From a checkpoint of a small transformer trained on Wikipedia.
Size: width 256, 4 heads of 64, MLP 896 GELU, vocabulary 2048.
Architecture: RMSNorm before each block, attention and MLP in parallel.
Each number is 500 + 25 x the weight over its row's rms, rounded and kept within 0 to 999. Layers, rows and columns count from 0. Numbers have three digits each. The size before them is the row's rms in percent of the matrix's.

# down: layer 2 MLP down (transposed), 896x256, rms 0.0166, rows 781-833, columns 128-255
# up: layer 2 MLP up, 896x256, rms 0.0297, rows 782-833, columns 128-255
down781 137:494475451501511476471518490462473487524462491477524508492542499507512498483509529475553504519544489504533450471492476538510532510491522493575498535497462488492490499526517493494462475490478510490547497516521514506493538550529532500516528493509527503502540507470512529482499527540474495485521510460510485542540497504526466476528499541512452461480470483490534482509512548493471480478521
up782 047:521458514551494458496524500494493511483518504484510528511522463518440485526453516519550520504503487532505559481534516520505511530485496494465483495522473508490499520493457465519510479522510513483463480490487505527509528473496482543486492490494523535484518502461472501524482485448486411524481506539477489440483539461490476519453491496480523502472507525522499467491492522530504511502489
down782 041:512529527494506520490485506501528527520474492516515482462500525472504505484530508499483539499484510476486499524498480475480466512475519497559526508494522510556496494503536504497524516526488510497519556522496534464491459480522500456501527494490490481518509494511498529507526521535493518500474494459494510507507461553511521505567524479524499538478521503475506503467519467447505474500504
up783 088:432508487539525571491522483511507528516503493506508533507524505550468478547493508539563533501482504494522503488478509501519473470530509540493454569522516518499572482574490503493517540497529511508474572514483459505525487473494484496489434535491468490478538517512527528512522478508479535469504495482521519467496511492518512496440550501490486491515518488512462502509497471498533529487443
down783 083:530499487480477435509489510496511509471513511507510478483486493500484538474477493445451508485507508489474507520524504475532534535508520478457501447480470500527462479432494461519488458496499493474507431504492542489508457470536515509494579488530548523505490468511517477496466515518547514492500500492489490518470468480503468527561485489502491522511504485497483514492537543536515470522515
up784 127:470445499472509505556494481481516473501498515515497526490479488523460507531457494480530504528505516482500489498511491484546520509502494466486519519507482488478500528497500527511450462498507502512508503497516518507448513487523529451502491531509526529489477480505475509510514531519493500511550489494527477575520483488499507498466527462486484473480498555556552529489527495485515539487518
down784 144:505558531542499490500482486532479531539504547444499494539510466492520498493526495536466487487515496470530516479481500530497467495526505514486487454488512478543515529484504511499536531523495517494469489454478531495545481519495482521500512465497456476519515502520558453503483476499490512503504528488457515437467525509483496531526491541468511560475467491465499522515482526493467482487502
up785 167:530479493469524473531525512527494530495472505502487451555526523516494519493521529510508520494490479510469504494464546511545498445490532508503530510440493501546541526451509459527529522511526475505504474518470505500542494555480501500487502508502463525518456488512503494534519475499467499514494491475495510481511548486484515512495524507470486537512481527482461526505462495516505492514467
down785 169:442486512517487501550492474526504514495504476518498509492535489506535515501483477477502456476522558491484494420542479503498457522523509511459495483502454508501518481520480482523521528522525514527518517463516521526510468463546501516482483480516471473482533511517531487513531491530516494535516501417519463493507467552492482528470514541501499513446509453517465531511463466472505525472476
up786 057:473509497479545517513543494441483525472501542489449506528507496505501452501513512492493541500496506493510491507515522468512471530522466493528478478492495507495510531556455553512522531525481500502487509479550485488531478495527507475454498530501506525527573530518530429516533496452480512493513511471511541549505503481531493467487497492464469499497490512559484510480448528500500505517493
down786 051:502497476544550500491469475527542474497515481537520520476497499472490527513520495493492490517490521480481491471471485507462498521507513431469518471522534511522451473466502445500498494457545530510518496530498515515530480480481511498548525516512545508477477522478481578497498523491522528519486492523511445495497504495493478491496504471513519496519483492472514487498513499554526493526508
up787 147:523504488492497467497490504510528541531449509444446462530515547513491496492513521491540489528529464505518515496486475575493465488481502463506473519486519475524519515473506520538522521519514521454518435458500519475554517505456483515470551511512467482507485485514491464497509497520502530502481544501522530484509523481508507444516492494475468517509496502487457543470472468512479484531509
down787 136:473519518499528554465527498480535502468482501511477526517490464527529464502519479495491494517531491472472500454508528482482500518486502518516451439513478488513530469481495493492546488485501464497492509543500486532480509460527494525495506531472493522466476476496519511508502508517501486537492526454501538527519482584533518510528526538480481496490503478506519500540521479500505506492478
up788 052:498516527473504467475537445516491549513475531535580462491540499506520522496529507486526503472495529540481504512512522492496533503533500510524498559488521519527539488565519502483513521504545533496489513537467532520492526472506530536462484531471469494506458495521518513490518512537504498493504552474483489499485471489457534485497525486490468556513520448515540486486540494494494461494518
down788 045:465482508477526511481459543509530481461535444490458533476479459513515510498472460535478460513531483503502527599483506496458443470480512479494506492491493474491474514487497477519479472506445472470488500487544469475491481487466456497537535462506537500509521503480470526509522478481509529493483481503476510512505534514506447521525495518520535485497471547517472472523454487504530528494471
up789 066:505536542530521484511509463527473519545508488492534471504483529514484508545521513521516522562479482475509495489472508519508486463490481497464477475534480459502505486482502499521523489532529445531483494478455473511547482495484511492494534531494515493531457527493515490529499540437531501528499477532506471520493481491536530486509502519503486502558502482512469491489469486502491507503504
down789 064:479490447474502489490538522464528468481486531503452530503480513449489475472472484494495493488511484533492482507493504475495501501486503554575494491487489556496461518493474514510499521483481521469516497540517515510467493508477490504494456516500504518466536481493487488456506512531494528459507532491492511472500502510502475506481483450494517512467512510508548503516497517502486467531498
up790 050:516478482478524450507441489486461497472492524516458489470488467501539508496533491443455493516522517531473522519510513497419524514514524473530520531536503547522489520541530472475510522494459556526523538480538497492525462532505520482526472498550471495463514464463504498496462520503522506494511515482530535507478484467492532472502491525485521513479449500521530533505501502502538518507510
down790 044:528505497519501504525533531526507506552457498451525516524515546535501473506477518516525504481490499512531473475436526521559467494498489476499495493493467466478545468467486564556506497503497485485464466510501524502480510542508489506524542508466503486505472536524489485485500451478473514538508492536510450521498497506514492528488507532518449489523538531510500482505497493501468496515500
up791 051:466469542504486503518495481508504475493462477513542486509542506521497505489524487522489535509544496492510513489522469480471496513492476488523501482528505575503506518498469485485497551440508517533497515485505482483511502492499452471503528530558495548473519504492496474519506522501509460460499471465531479460477537441496503465462534489474524524466497470521524480478520490500495491495491
down791 042:505474461472500517488509504491538493495563509483482547521474514466483478543477543474549515504467526483467490559444524531530510501481503472490499501502539483493467483496505518543529496527496491486519477524511515496490471480485502502486530498487492463518529543497506552555455469472465517493486531508484513554487477567515502504497453553497497473538504509504480494491497488488499521502488
up792 048:442510477490519478478486499528477467504521522502483539506492518538540440510503521500504499500487496505469501509495533497528514548469506476454517487533572559501489518523503464492489497514490520506485490537516505491532455501497497462488483494497508526508494526471495459491500485430506456542559513511533457497502547513466493519477525500454504507534494510519496522494510484491501517512488
down792 042:558501513492500519505488516518542510497469517523505491481499521483482553495499474486467525520510494508494505527526478522477483462532495541540491525483476472514538501487457539543515502548502489460512514456521494563518523453496536515483521504496517478515529503517502525522493493521488537452476468490501566526539487490507500531522506492527512505472505522459479494535482533485528478537509
up793 087:458494497484453458485482490507538478507490519475470507497528506482481504526489504529533559435529541521481488504467489494545531484532485497469510501518457481517518525506504506489496498466499525487543533448499467495424513518443524490505526552516485491522513480451498515487518499526446519517548512498520533492522523503502531512479556517449479519485493517502483497487485497481519505471508
down793 083:535509501512518484530551500485510518509514479510493477518476519512534492494525509476510425487474495483505542489526527503463498491483510525532501490489543498479488499507521495473491529524473472507465501515501511503530506505507481516487513485475514483460480476511546467525494483498518509501501471502484515481493509491512446533557470493528498476494469512505510475506506504479453478493505
up794 142:531516492490486495494511487495506518484519507495490498499470504519505511471485490445570476490514493516500505485496532509521477494483522467493498502524523489501526471517527484511520488498513486457515468478471466511564497487488468498496469525498525486520460492539494447473528458519525510508499484483461500498494509425505481498545489496438461527456545534504514488502497494476504493531502
down794 139:493467510442532493537505480510476501502502473510522502508496466498517467479487517494460535493546475480511514484468509472458482504492473491513461457506472496492483533489475487508473481525526507518499524514530516469478494512502487496539534455510514488484514525500512438478515476468504520501527500513492491506519479545522528498459469449501539473491497498478491481474504494497538474468502
up795 079:463489507542517494480502448598519511495446544494483556552498481487512518513478494549525493470510558482504524520448523473515541500524470511454504501472544490507522503555512517522502520490518491497484499470484513488492468483512494513515469566497494454481479516468543479492462531472487500446550478480517498496480511498496497525476529523464471496550504469486518524512505510537496511548479
down795 074:548537489447503513511505527480496526503548481493514477474514519509505452516498499452465545494486476513517523478543510526466439500487529488539450535513465508538479483435509484500509473479478500512512494510509486528499500497516506493481509445507525507509545475525490542491531526496504512492463509522491513473530489512493490524515483470568529495416485512511479484461532500507511473465508
up796 119:441488511511499533521506472520468478529507550484458539509512472512465499522496453467488487506510483483438509517507506545482481479495528473507574493479523496510505494516501521488520523459508508509482486517494527487482516505545547517488478552500499489505500459507495472517565529514463483525491501442496519529503521499487497528504497522474496467482499496556511490444522522497523520484509
down796 106:551495492476498462543471511516542503541504488532487505507473514493513513551493519521502500532455506509530525505504501492476445518491492505504487502537452471553566502479490502530473458506501465522514490508533529474491524516490471499489551483444505532480521508472458524475523517521529519514507536513524516497511486514483515450491488463547493501511451470467504511514496449530518483506503
up797 119:436499482487526544510502494498502530490509514527459471537500492500491513470473534511512474474456502493516511498479525487523428522537529444458516500519459544535555504535499469510522493506542526458494502477454502444499508508512482487551561502520475504466507512490499475513532500515526517506491508514501499483500464502489478511497489508456469536509504508530503506491516492544488500502490
down797 115:496492442519464499518501526455477498482475504491524512498496521471500452521481534480488488514520477492558470468530496521511551466527524514466485479501504487489497492517521514503493506516477490502497493476497513522504498479458553494531490510506520561544525497528506468487504567493484500462508480517545516498477492505478509478459495455523504486505474513493497509503479506490522515433494
up798 108:464501525488519492505484534529522482481501502529509518542483489478545464503473503480508508525474466476482496520485528472506494482522488503517573468510491502527527474491451518483529503433543452489495493517491466490518501504475497509497542500520499504479483480483458557485485500496491494496477485486496549491493491479540539517519486479536497517507476516491475485498470469528489503519501
down798 102:506488439522521486501514504509491498527495505499494513511510507489486515499531482489473520488527516536502492465505478512506470516470503500506476503507518523468496496537529497489464525575474512519531492465542493502495520545527529488517458509481490535535507490520518450543464512509490519516526547523481482483484490484435457499499488503486497511493521479549513503507511513503452472466529
up799 125:451484490519487506469472469514512499525507496504468530551472463521511488478480533475513527494473490481526523494519502491486517495514520494499528500424529525478500536519495529504524500434501485490526483499500511473513438533508513538479445550505497484484498469542516473512497493522496511517498513506483484494495526483488479527537555473519521526438539479464517517515489497528520512507517
down799 129:537501478496505476518453514505487497528494463542524509524472535521486506511506537500495497511547525509507519504488505516509460508491500501532454482520497525585464491525463529490513459519488463500471506491525507482531516506522534440525573451507500498483534497483492554487439511462499507491501468564505547497496475478543479449487512529524484493527443504488473494525536497528494482466498
up800 083:471501496509507443496477508535497505525517463475519487511509456545480531489500503557556475463475504457502502520471494471449453482467501473501474533448508525508552503485435458461579478543534476472496498499492493534507488487516502487495475464473527543515501527437478467509517487490525531469495501509478551489498478496483484492476533517507507500490533471484514501502465491497505485477517
down800 082:510461492518504504494477485465485483428503526533511516498495527459517444515522552488480515529532501534493537468486501540527537530529485529513485469541532507536465516529545510501411488494499533538482572523515500480504509503492475513495521540503506499507539491533495534468538539538456477526506472522508471512518523480513520523523475520495512515471508497495493473495532517498474537545529
up801 096:475513504510522520488476497515511479523535490486520505461483538497486518490499541514487469517498510553513497502449517445515505507507477459453498459532522549527482497459497505533463488508512515509490510471487489475502521509528500556509467527501487474548484479525476501522491500490496482531473493577471503515512533509450529491455455473543474483459502534504522494515528527496503457532543
down801 113:528523486498501488505515515441504513503457485521485487511519464524525492511514457497500519499513465451493506511497488523496512452537542519521532512454475475500509500513514470500530535461485462528514461509498512548503503471504512479521548485487477496486503505466552464481499515523475482506511445429503511489501512495510445528534530525466514523518509479529461502492477485515538545458481
up802 083:516465475520538474486460492527496459502542513489463513539466503515509467536484535505504488550470501547508482498511501503507514482516502503495501533502542526505483535474483482502468500525513509513491493499478516500479516567439438514505520524530496531507504474531501509517535509454497521472465499537503482507498539450483465470483474476515455486570473507504469529496469488481502501507504
down802 074:474546512507488539484510509483528523499480512478529555490474494453489512472515540534445518456549514476479513517502506484522438538514509484521464493477462486500521474529506502489482530476513539486553528497569503507504487441562540512494465486502483504525546499469490471508465489495509488541547483471504535506495493558528505543540530498504525504485515472468523465512516497489482485484479
up803 042:467509501525477526516518502502570515507505527499521481490508520494502496535457523506526501499490506491501529505540478499494508509531490510538480539482445478469546504445469503549498517525531511531483486509477488517521543518502508525507465541509514454496523475519487506542508476556521509509466495492449545454513485491509486499480504467530505502484503467477542492520500504502524467473486
down803 030:491519497493526429513520486449445476469486463505494540506508470486481516491548483519479517483489484529491495500485484490507490524479511452489529480484504498505438517530519460477501489485539505497520494480502511459464470485455472489490560464498491521484462465493456491479482542488511481466512517499531488545469499541482529517518495499495503504537486490519499463502508439531513509482476
up804 107:463440502503504497481500535529506537512474527513532534496462521552470477507502521514515464481524514467485513506521452505480472538470507473539517488475558493529504513508509567519499502517531518476537554499510496469489540525486497515525464525544500485456501513512535448490512545502461541489498484488492528439520489477463548517531499507477464492513462491484477480487531506491506500461494
down804 106:506523511529485501488479466468532473499500491517465472519508496465503446483492456445507494486485503571536531490497499511509500493545498538484501458459436519467490516510508442483517544461482448540496460481481494506525473506503517529533517494468531483497488475489470531472502456468538497524508518497504481534507492515529473504511510518521548515468522507519470472529490476494533519487494
up805 116:488436529523515469498510449451473451523482508472466525540494517541510459553501501477535492503512513492503547529501516526487531467479479496515497507503477476504476534474499510552474472501509512479527498524507503469473514460458460442462506511521501509513570506525543498466535528502497513525469468496503527528459486512451511514463520505490516499507524520546511468443477501494533494515523
down805 128:507569510512496495506551503540539562495504496517487459503523478473502529473500514506483516478526499505511457489511484458521510514538576497494511521493484515480504475503510499481542543522484518514475527464463487487539498461550520535492508516465473481520472525509477475506495498521518489514512541495493473467481508501530479488543499468507495496489475501481502535554496494502487515512482
up806 060:409515519498501486471515489498513506478495501476488545542480464501488535478467487499528502428526526476506512477462518465464509505503486499499502549461520479499532502499430532512500496498494536493522531481540502490535511506490505470451475577491517487497518447512491523481503519492481506510532494523489491457530534471490454517486486477499525498486497509479512520465534492479512511479479
down806 056:561474467495537513530498514478494480507519499563517486486538559516480480494508530487515553529469474543502523461499455499502493518507525492476490468458502517500468473532560480535480499525533467522481516499478476498493486496504499510539575444513487514507502495499524497519487511489519518455476510468479522516501486511529546514504446494508473521516446477512471459535494489529508504505495
up807 080:541487544512504433520469554490465469544500517461501508500463528518459517500494505524525485544486507465505485538516515519467506504547491476485528534484467474501492485461486527510490475468493515496509532435473515497526518511432509551534499536512470502541503490501506482495503478517457528510503483496538470524466487485519497542503524500490479515469483514514493516499518502490485500500533
down807 069:540525480471480537502494513492519478495495488529517511506529432500510491483464517475510517485465485557503502455497478526489470495503495517507485472495504513493526503515487438493461546504517455478487468501522478486457470510539479494472514484500484464463507500504481501495484507449499497500496502518495537502521508504491474506485466540491485539513496456526530480514446486493524502506480
up808 129:490487493495479453529524535531498516527527559491427519472504529517472497433435439502526523545471526510503487544527508506503496474486502449505517490469510515514524540507472487503511506468500490432508471463459495491477515485486455487464514540480498536494479487523481476531544479556499498492491542488492522502490507488477493494521471494493504517505491501515490517501502500488483470497496
down808 130:484480512508540529508475416473484462491484453511514488526454478506526490519537524519447458464518523528523495511484494486448502512509496481534492515532490477487482484473536476515501443531521530548506540502523537528497494457535516516503474483501491480464517479520499481476477512499511481504490470518503513499495522536499501435519499479502514485501486474510495507481575457451500485504478
up809 084:460464494505498491500481495525498541516539488491472494500523502544463521504518529572514491529508502506524492499510507549525502522503497498490509472501458472481509501489468565524489519527506546484494477458494526539498503523503492490474481540538523480474509548482553474513485501473511509492503519508534502510521487505519518540462501501515506469508470525456471507489468454550530539495497
down809 086:505549503520523481507531528457502506488514481523527513494500474487522488492476443450473522475450470505474527493509506481469460515509515484464485494499502490511488502504533436490504482469517461506507505519501507456486454475501496506546509497482497526509465453520467496506513504554523513491467458508509501489492507469491470476514509458512445554472477508529530545524531541491512472508497
up810 123:483471503533488503535477500475544534497469508504498520482513513487530495504493543545436524467506521488495546553482511477474455505501521506498547510520487536530458488464510514514463484506542539478519475530499534557484527475506477534481505526476488474501506501510522527462502497486462411446490490499479536510474505520468537498490494510505485467500518498559484482470476486482515509541475
down810 122:476525500508474493474478535524469479490547508479512515503543459516472486490529489446535501509492489518500501464542515487454516502518488501468464476520480492485476489500499524503531508492501493487487526509469480473472529511527472456499515475508550496539513508498457528512482512497550559547514538516475486522538479472511513537506509495502517524520502530412526532544537498529538524483501
up811 054:503474473514520442497546487502515480518448511474484497494526505501504486510497501528548512480474486521509526501484529507519486499525482501524524513508515506509524516525478463503524482472477480534460487483507458518512513489529505523489462564491525456529582509501561469499485496492488560495514477507516484498494538478524505496507491492437490475540502516497510494487495507504479512527512
down811 050:522534536520494505495457524513518548488520458532528514504517452496509532519516502452469485501508548440493500487478481505483541526471481482465486471505519489507434507469530511515507529487568506500506515505518541483522464458500514480517571461481533535459506511494443575509528487475482469494501513483499520504510488493519465528479489486542527509447497487500484507501509522500531471487507
up812 116:477510475503526491475510515518493493479485500518475468533514502536493474510500519480522467500522475500500513516520507526475445496461490479500459529564450498500505489534532511526477475478520560441527522499484524490537528506497504495487487500536448505502493508487524516519505495521522471524507520505548485485517518436531507496500516491503487537553497517502515514514469479531468515559508
down812 129:513502522502483490504469463480499543512500492517489488494510483508518511504490441534474514467474493471508482465534498454515545481539524556491541552462510493496487510492477460521498525517527458548460441477503447508481462512510490465496500544488511493485491497513477413485550488516456525461477475529503517498464479503495495528511486492503515472489524508529498496475544496462547502472535
up813 071:481493496526473482500461518550472547549458495481536481512458492498505507538514491500486500485498523452529513498466493483503478514500479516482513519486527462516541459528485491539490515487533522487480522482455486488469479510488501510517471525504523476521453540520510513516497473549514538480520491474536509503500526488535486566508519473516510516544545464523517472473519500503465479463457
down813 071:542486501484513480480507522450543507470542465544487531519543513516493465480477472477493488458476499564471526457499499551489527512510545512518485456518491551502447521521498489496518545484488466530518468492518501501530516496532482487529526511527502542483552471507496494497490525497479471504481499505501475506505470491495490470499484509475526499457475537493473507529482512508509506519537
up814 046:481463474513498430520467538454488531479467518527477495530492486525481515495499532515463462505542507474522462515517504497486501510467485484462536492475476489535498523468465457484497477502472542486534482522500492532515450535440464455506502498492506510461505483507530457522516485471486461520512523530469503484536498477536522521493486542496549483512522513469502531498498495474511521521531
down814 043:547519514451497541479514471537474504511519499491521512484535527496478455525496510491540506456492498543469507457483495515516492489549516527550491519470478506459502486544515531521501496504521474490498485433514524495500517487528508528507482552484482480545474484488478554417507511503519478474502443504503496507484487494488485496510519473510483524515522520552489488458518540522490500517497
up815 112:515460470506494484453532498496530496486478532475489497531508527474495474504460536423535508502521468481477478472544519497502476509491514485494516516483470473520492465451531496512525510465517504511516504481498554488538501466461479530469508494509507497525538519512459495473480496513553500508484576508522511521501498481505510465509526487463484540484479503490459508471494542522496526483448
down815 113:499507527476501506520497505515468514537506523532455479496502499526535495536538466557530470536504556492511516548481506510505550461487468491472497484466541531505497527493506499478478512528498485506433528550482478454480488482487511442538490539486471493466485524492531516479538511517466502498539437479461490477519486473475486543511492518495475481512531472537522490488495484499501504498495
up816 062:491526491486478519515479481510501444512482517514488510505467487516480520475511513507461481496523467512488477505517469494455527523501520499509478554468526520524500494453537545537490484496495502507484504501519498475524538500494497460483493499476460461474526495506526488492516549519479499518506497483447492489491473525510513479544455457545490508532470532473488502508511468538517476547508
down816 057:473445453536496492502490476484482505504514509467517522498520502498515492512511479485499492500473498458493526476525463519524505509517523509483480476510468482462497522488503491475458521508493524490532523481517453519474495496498494567482498470501487497538494488506467478487517468502492488525475487495545464485557509437489498499445517550461524508488488442529531526522524520518519492484528
up817 090:500500496500499495493468493529544476509534479536502466464512496504472493477467479484491478524514488518492537485497506507446524475474477506481536485473469512499541499461486480492475474509548541482480507542494497458513512512460507520524476489505518545437522481513524521483559491476490483537475507523460523532469525505515494546480541465443482473519508529491530486518502545551471479525501
down817 085:511506512495543503519518484475448542484503528504491492535513534446532489519532533488489497518497497518502477505524463502537483530511511489503459549518472485520470519516533499480500480539492478532516479445516528544490477475528471505472484508508463489481499503488469513477475525517507527466549519468549507455507472513511505510484501506517506512525493469542482555452486453478496474489472
up818 148:481502539490522503490507487506507491462520552474449479504495440493478523518536528517488494488544487522490537511522471552523498482500506507466455488486569487499510495482497543538490510510528522493493475496467503478523512514505505492478431539515447509514484456573521503508495539461468519468514469491497497474521514483502511506471463509466502494506478489516522504510472517514486501544470
down818 120:488491477517511492464528519498524483505464549488460516465486532536545465514527475471475497481544516473501500465509491491511498486504480515504505504466484462486494469552511519491540468484479459532512486537547454529513501532470488499500522489469514540486519506510519528527565527521521519544500505481516532509534492520451463480541500540494457501452512455510526522543472491536458497486508
up819 106:451515500501478486495488502515500487520475501487492502502538572515531480443442493494539493560493483509526528489468520504482496474527489545503531512490511507493498510517451484483522499479513479500530419537509468510506530522506455492508472519472499508555430525473512532505513520526532506498482493503514531499477508459525520496442516524471497533505520526571458477484502457515481493501492
down819 098:498501475466519507480498508529488522483532464512508499524488459468462510527490504498480506460497475527485491482492529459488465473508497436520481496472475514502512483504526510497518515505514469490538578472499521486509467482530539505498482456535500487450540464528476464523463486473478464499486510492445451507493465518469522493524437474518531539485489488429485519523494523476530544484457
up820 097:516441546497513430496524524494475490509550489523486472473533528497504490521494459554561494527499534519517472522488508505529499461557464533518507536470522468518453546452497509531507496540538504468516475465506471486515494523457470510498467535506465493512504485536517473509461542521509544514504494515559485492461520453507479494527532495486484487554520540507501482517478479462487532527495
down820 094:487553442506509529514495520484521496453480485520530495483479433501485470469484524501468488497508488509506478456493499520492503520499543466493510509506513545471528495506490486495532487482471474526453533472468521529493469483531490527513500481485528475480484455489464521484518503481522461487512497542476510487538508533477471487476485489532490521467518494481490531489550529512484469471477
up821 067:494501528481507531513499459485526506497506509503517480509508458464537484517514516534523490490483482487522520495472525534537477547467489513497488570493536516532536463498507501490542497472553511490528527515459475504510479489481522491497534527507450481504488499507516453528517532489490468467505460539534478511503575480522533471519556542451494493506515473451514504508484499458523514514506
down821 065:526526520454477489486497524475530494512542495471504516534522538519507501509495492492499513509549519529509483542493473468476527491501512519495469458493476498484446557497483491525448546500460495497514492438528537526499505521534487524484500480475522506482531512502443509500450535538500508545520529499447536480493473489494482534469466499548488493499520504548514480503477518526494491507522
up822 087:459465503519547464509488478537532516502503490497484501506450454538525483535473512458478467466463507445512530490495487493544432529534532504445533490465514531534500499501513526483520491489519514460533511446502474518510501484465483476512534487517506494453516505454524454486467502489519506493470506527508471540493492477467506471509567513482480492501512505511494491458493487512534499491502
down822 082:520507470493475495494528526481508499508506553510510493478534547465511537468497501516492508506566509555489484489508510491500587511489477543540462489530488493498480489510511496514467504506469493501474486503486498490493484491500509518499526536486503496533500475526510536492537541541493487503524483500488555458493495461493504524492481495507531493490573487492524491525510532529450466510532
up823 075:497536491465485483493518463525509480487518516504535475505478524476508484478466540452484461491509459445500502498497549523512498493484486536470498430530501511453499499469444537549487505493521461499534528469487492527535486521483460473460498503498474501454502470476465524521554498457498475557463547497514483517504492469486488480537482520489482502484479512487456484495521467506492486481488
down823 069:471463468509504465506504515470477524552507503505488510478500499496491502529537453516517507511481495538518503471483491496500502504483496501501467501452496524503476540513548489442514521538494505488471490534498475479481485462505520489561460521490532502524527510511530461521434497551505508431554481507518507503500493519513507522478487489466488517506520458512538478492493508474470498523503
up824 107:506483492512490515484487487543530485482537515504490548492510531527474502518504498476526453473515530516473526498502511526484452491493517523500467515545496528506467468497477437458531467477486522466482524498487497506530487532466521457535475479472546523529499483495466460519537525467482472463469521534514481513502531430507484479515479528497476523488519476544519484468507473516498529480509
down824 102:479527541493507480574511504471516516502486494492523498503502508495511512489486513490497533514507486485528479500498484488503552506483463501548511488458531450504508512463552549519445495544508468534484486497511541504472515459508466519456528540489495465479545503511533490479467478549508518513516499517485548516495493555511498499521515457496496486452489520467467488537526468479481480530507
up825 046:495493497530500476539484499514518517506538538497507531466495499502489533509464512530493550492484505526504499483471535492475504441520506497499508459536477466501557508524478479535508495488505544499518510546486552508459460524479489530543513473471526472503467494498507536543533515477500510499480463498507517465541493464489500501524506479559512488496514513519484527532535511469476527482479
down825 037:533513490498515514484488489510506458524470461508499440500482501501520469483490480506541487493486525474514513509525500499503506506474518486533490540435512517469446510506522533490519500491485477549501518487527457476504530522508486483477488507547484524513501477531518479461483495508542483537492547470495457523444508557517459506477488537463478476523415492474506490486477479517505499510491
up826 108:506527489460524460515499469543500507526517481512459525487515523543491567532525495482496499521471490504541494499451527503505490509485530477507494470472510506507523504470492467478494500496504519449514511483501508462516471527507519467524516500536504506510493490479504500501477515463464476508528520542525531497513513496457496501499424484520442514528491522482467504495492508526515539522524
down826 101:490514533531448479497479466456489456475509497512551509459482463464516478488492491474464486465505522497497480447543512492502545530532506478506511507528510515450477486506515523511485499462492506521532510500502523503500510464519490491546448504475491487528486481522514470499470487551524503514462478490494507510501475513545550557476514521502500494477529498528557507503484493481515455450477
up827 052:514486509485489459511529456507510502488482537530524467525517484487496498489444522477525492457515512520520533514500510509475542507499487483505530473489520505533537502512465514505448532461500563489490463549506520512472545507473477489471501539519469511488481472485540520504493513510516502509489510527508497460504529457466464501511492491442494551481494513468510484456528529542515489544533
down827 047:504474509499522567492473545481453524500493466440468514494475491522503513510517524521525519511496518484483493504500473484509445523487533527514491542483499496483452485515538492536523483529480460501519517477497485477502449487511487520539512457491507463522523474504472510514493517463498534452518519510488518512522489522522516514511491503531510486493487482486512490535497475486475515478520
up828 068:478505542463523465502483472535502495509469487516535556493487494531516478515441479538498487503483518460481505513454548480478507491501503488519524489511523501530507489536513499482501502473523538487519546465497512531519482522527496466520492507474500508514530503490486462501531496452517471501473487485537484491478499481480508516536510521470472524587522494525524560495490533512535485510466
down828 059:482489502529497552490499491474531517522487509501487486483531491448472494545515553519519507562507481560540482446514494490506517504509505483496491513469496504525464543524485545506495462513480527509457492527528488466470470492499484487499525521497520497499520517483503526502489520509492591483512519506459493487489499520519524469473481512555482480438501501480490455506499496489488497483551
up829 132:452499526497519503539490480554499500494520525474523501490446461511534505551515500529500513542514478477495539507469504475545506458517489540498493508500475470513500534489495500506520549525527476452523509462512528512493477462508491525505472472504495536523487517540538462517521502493535473487515499505534487498494466485487473499514517511503523533526488466501495533514479461463489489485493
down829 135:527513456493506497520508535498506521515494475522474465479504479484459472489492509533550512515467488547520452512501503501514452504458502458499515519528466507544475514476529494512484480500503496495532498514460493479485550551512529486539520543509496489511470498494452514482483551535493516517502466490483525477524515487495516488452487460521495442474460492504493502499495517500526491522541
up830 051:493503454487516510476486470547466479531524481470453493507478508487516508494476489526503497523483480448493491519469494475507507465515475508455486447547502503505495511496481553480498485514485537471510511447510519475492424474501474505546452485513465481491509499542526513501509529484480472507491473516514480514483508504513559516500557488520478484528467491505487503485530516523543525478481
down830 048:500501517481475461530516511485559524503475544531524466495499507527489490496514504463451497491530488526465503435535498510533537478498475512521505544485477495508508512504496508480494478490504470536528477543491502526494508460508520506479496541470510526495538474463490489487475502541498540462522540505514503497493473473510452473518468528482491518499500501503517509497477517500493459552513
up831 115:498519502469476470528534458511515469483494488486470466515474512514485494507495515501535520488546461483516504520548491504519492499465527532507495529508488523530498474550491494528542479431502510502463504450450498514460454495487557448515527527512482518502500487481525537473521492466482497511465499475473459523495520434505517513497489472516484542533514537514524487515495471527499508511500
down831 114:477466482514514528565503482478475522491469500493469491486519538487538462515411477512450500526499518516487518470510462480481512504500485491500532518519533520524521489478486486477445511511513516538491501521530524462549537504504460517520509494503496529514501493522492470481446506541521490499496521532489477494524472576498471477510500517531500498441488538520481488503487478496525503506472
up832 134:491500513500533522523508498530526481500537514534484512497486534501475468513533488530528529495481476530501490513452502507488486499493471530486514539526463481505526451496492527503494502482551570486517470505465479521500464522483520469490419509495468474474493496491497517536541502469477494441476504502532480523474490494533528557465482496478481509538488488522504490504470479503540486550516
down832 134:484493489513510481516501511479505515446467473474521502512502477523529488477509463462470501480490489464488477421482461503469481541493474508484478464489544509480477522496498499472516480525505439556499474522528487505504472480505477482508537526523536469539505486462501499517482485486490534556496527463536491499528514520486470499492506504503491472469506461469467483517506484533496507524494
up833 131:435465489513479490487505527510510511531498507499511546476451510481474493508459512496485515514509515499557554537508520486488475457505514495553539529514524487498496477509490500461499499498536535460530513515501484479465531489485475493525445528495486483480536520498508525508479485462479451476481505494501513446491476471532517528520539490480474496525505512521514523500535446510525509504466
down833 142:526509519503537518530494504500483519491498485500478484562533470578490474473527465506520492493443499511410476502524528497522474499487483497460471492470466511530535504500490465539499499492475466508469475494492481509485455473525494503426517507492570504537485465504498501512528497495515508525512505472489519530506537521466518535475465505551544503518498495477458512468449508518503485505466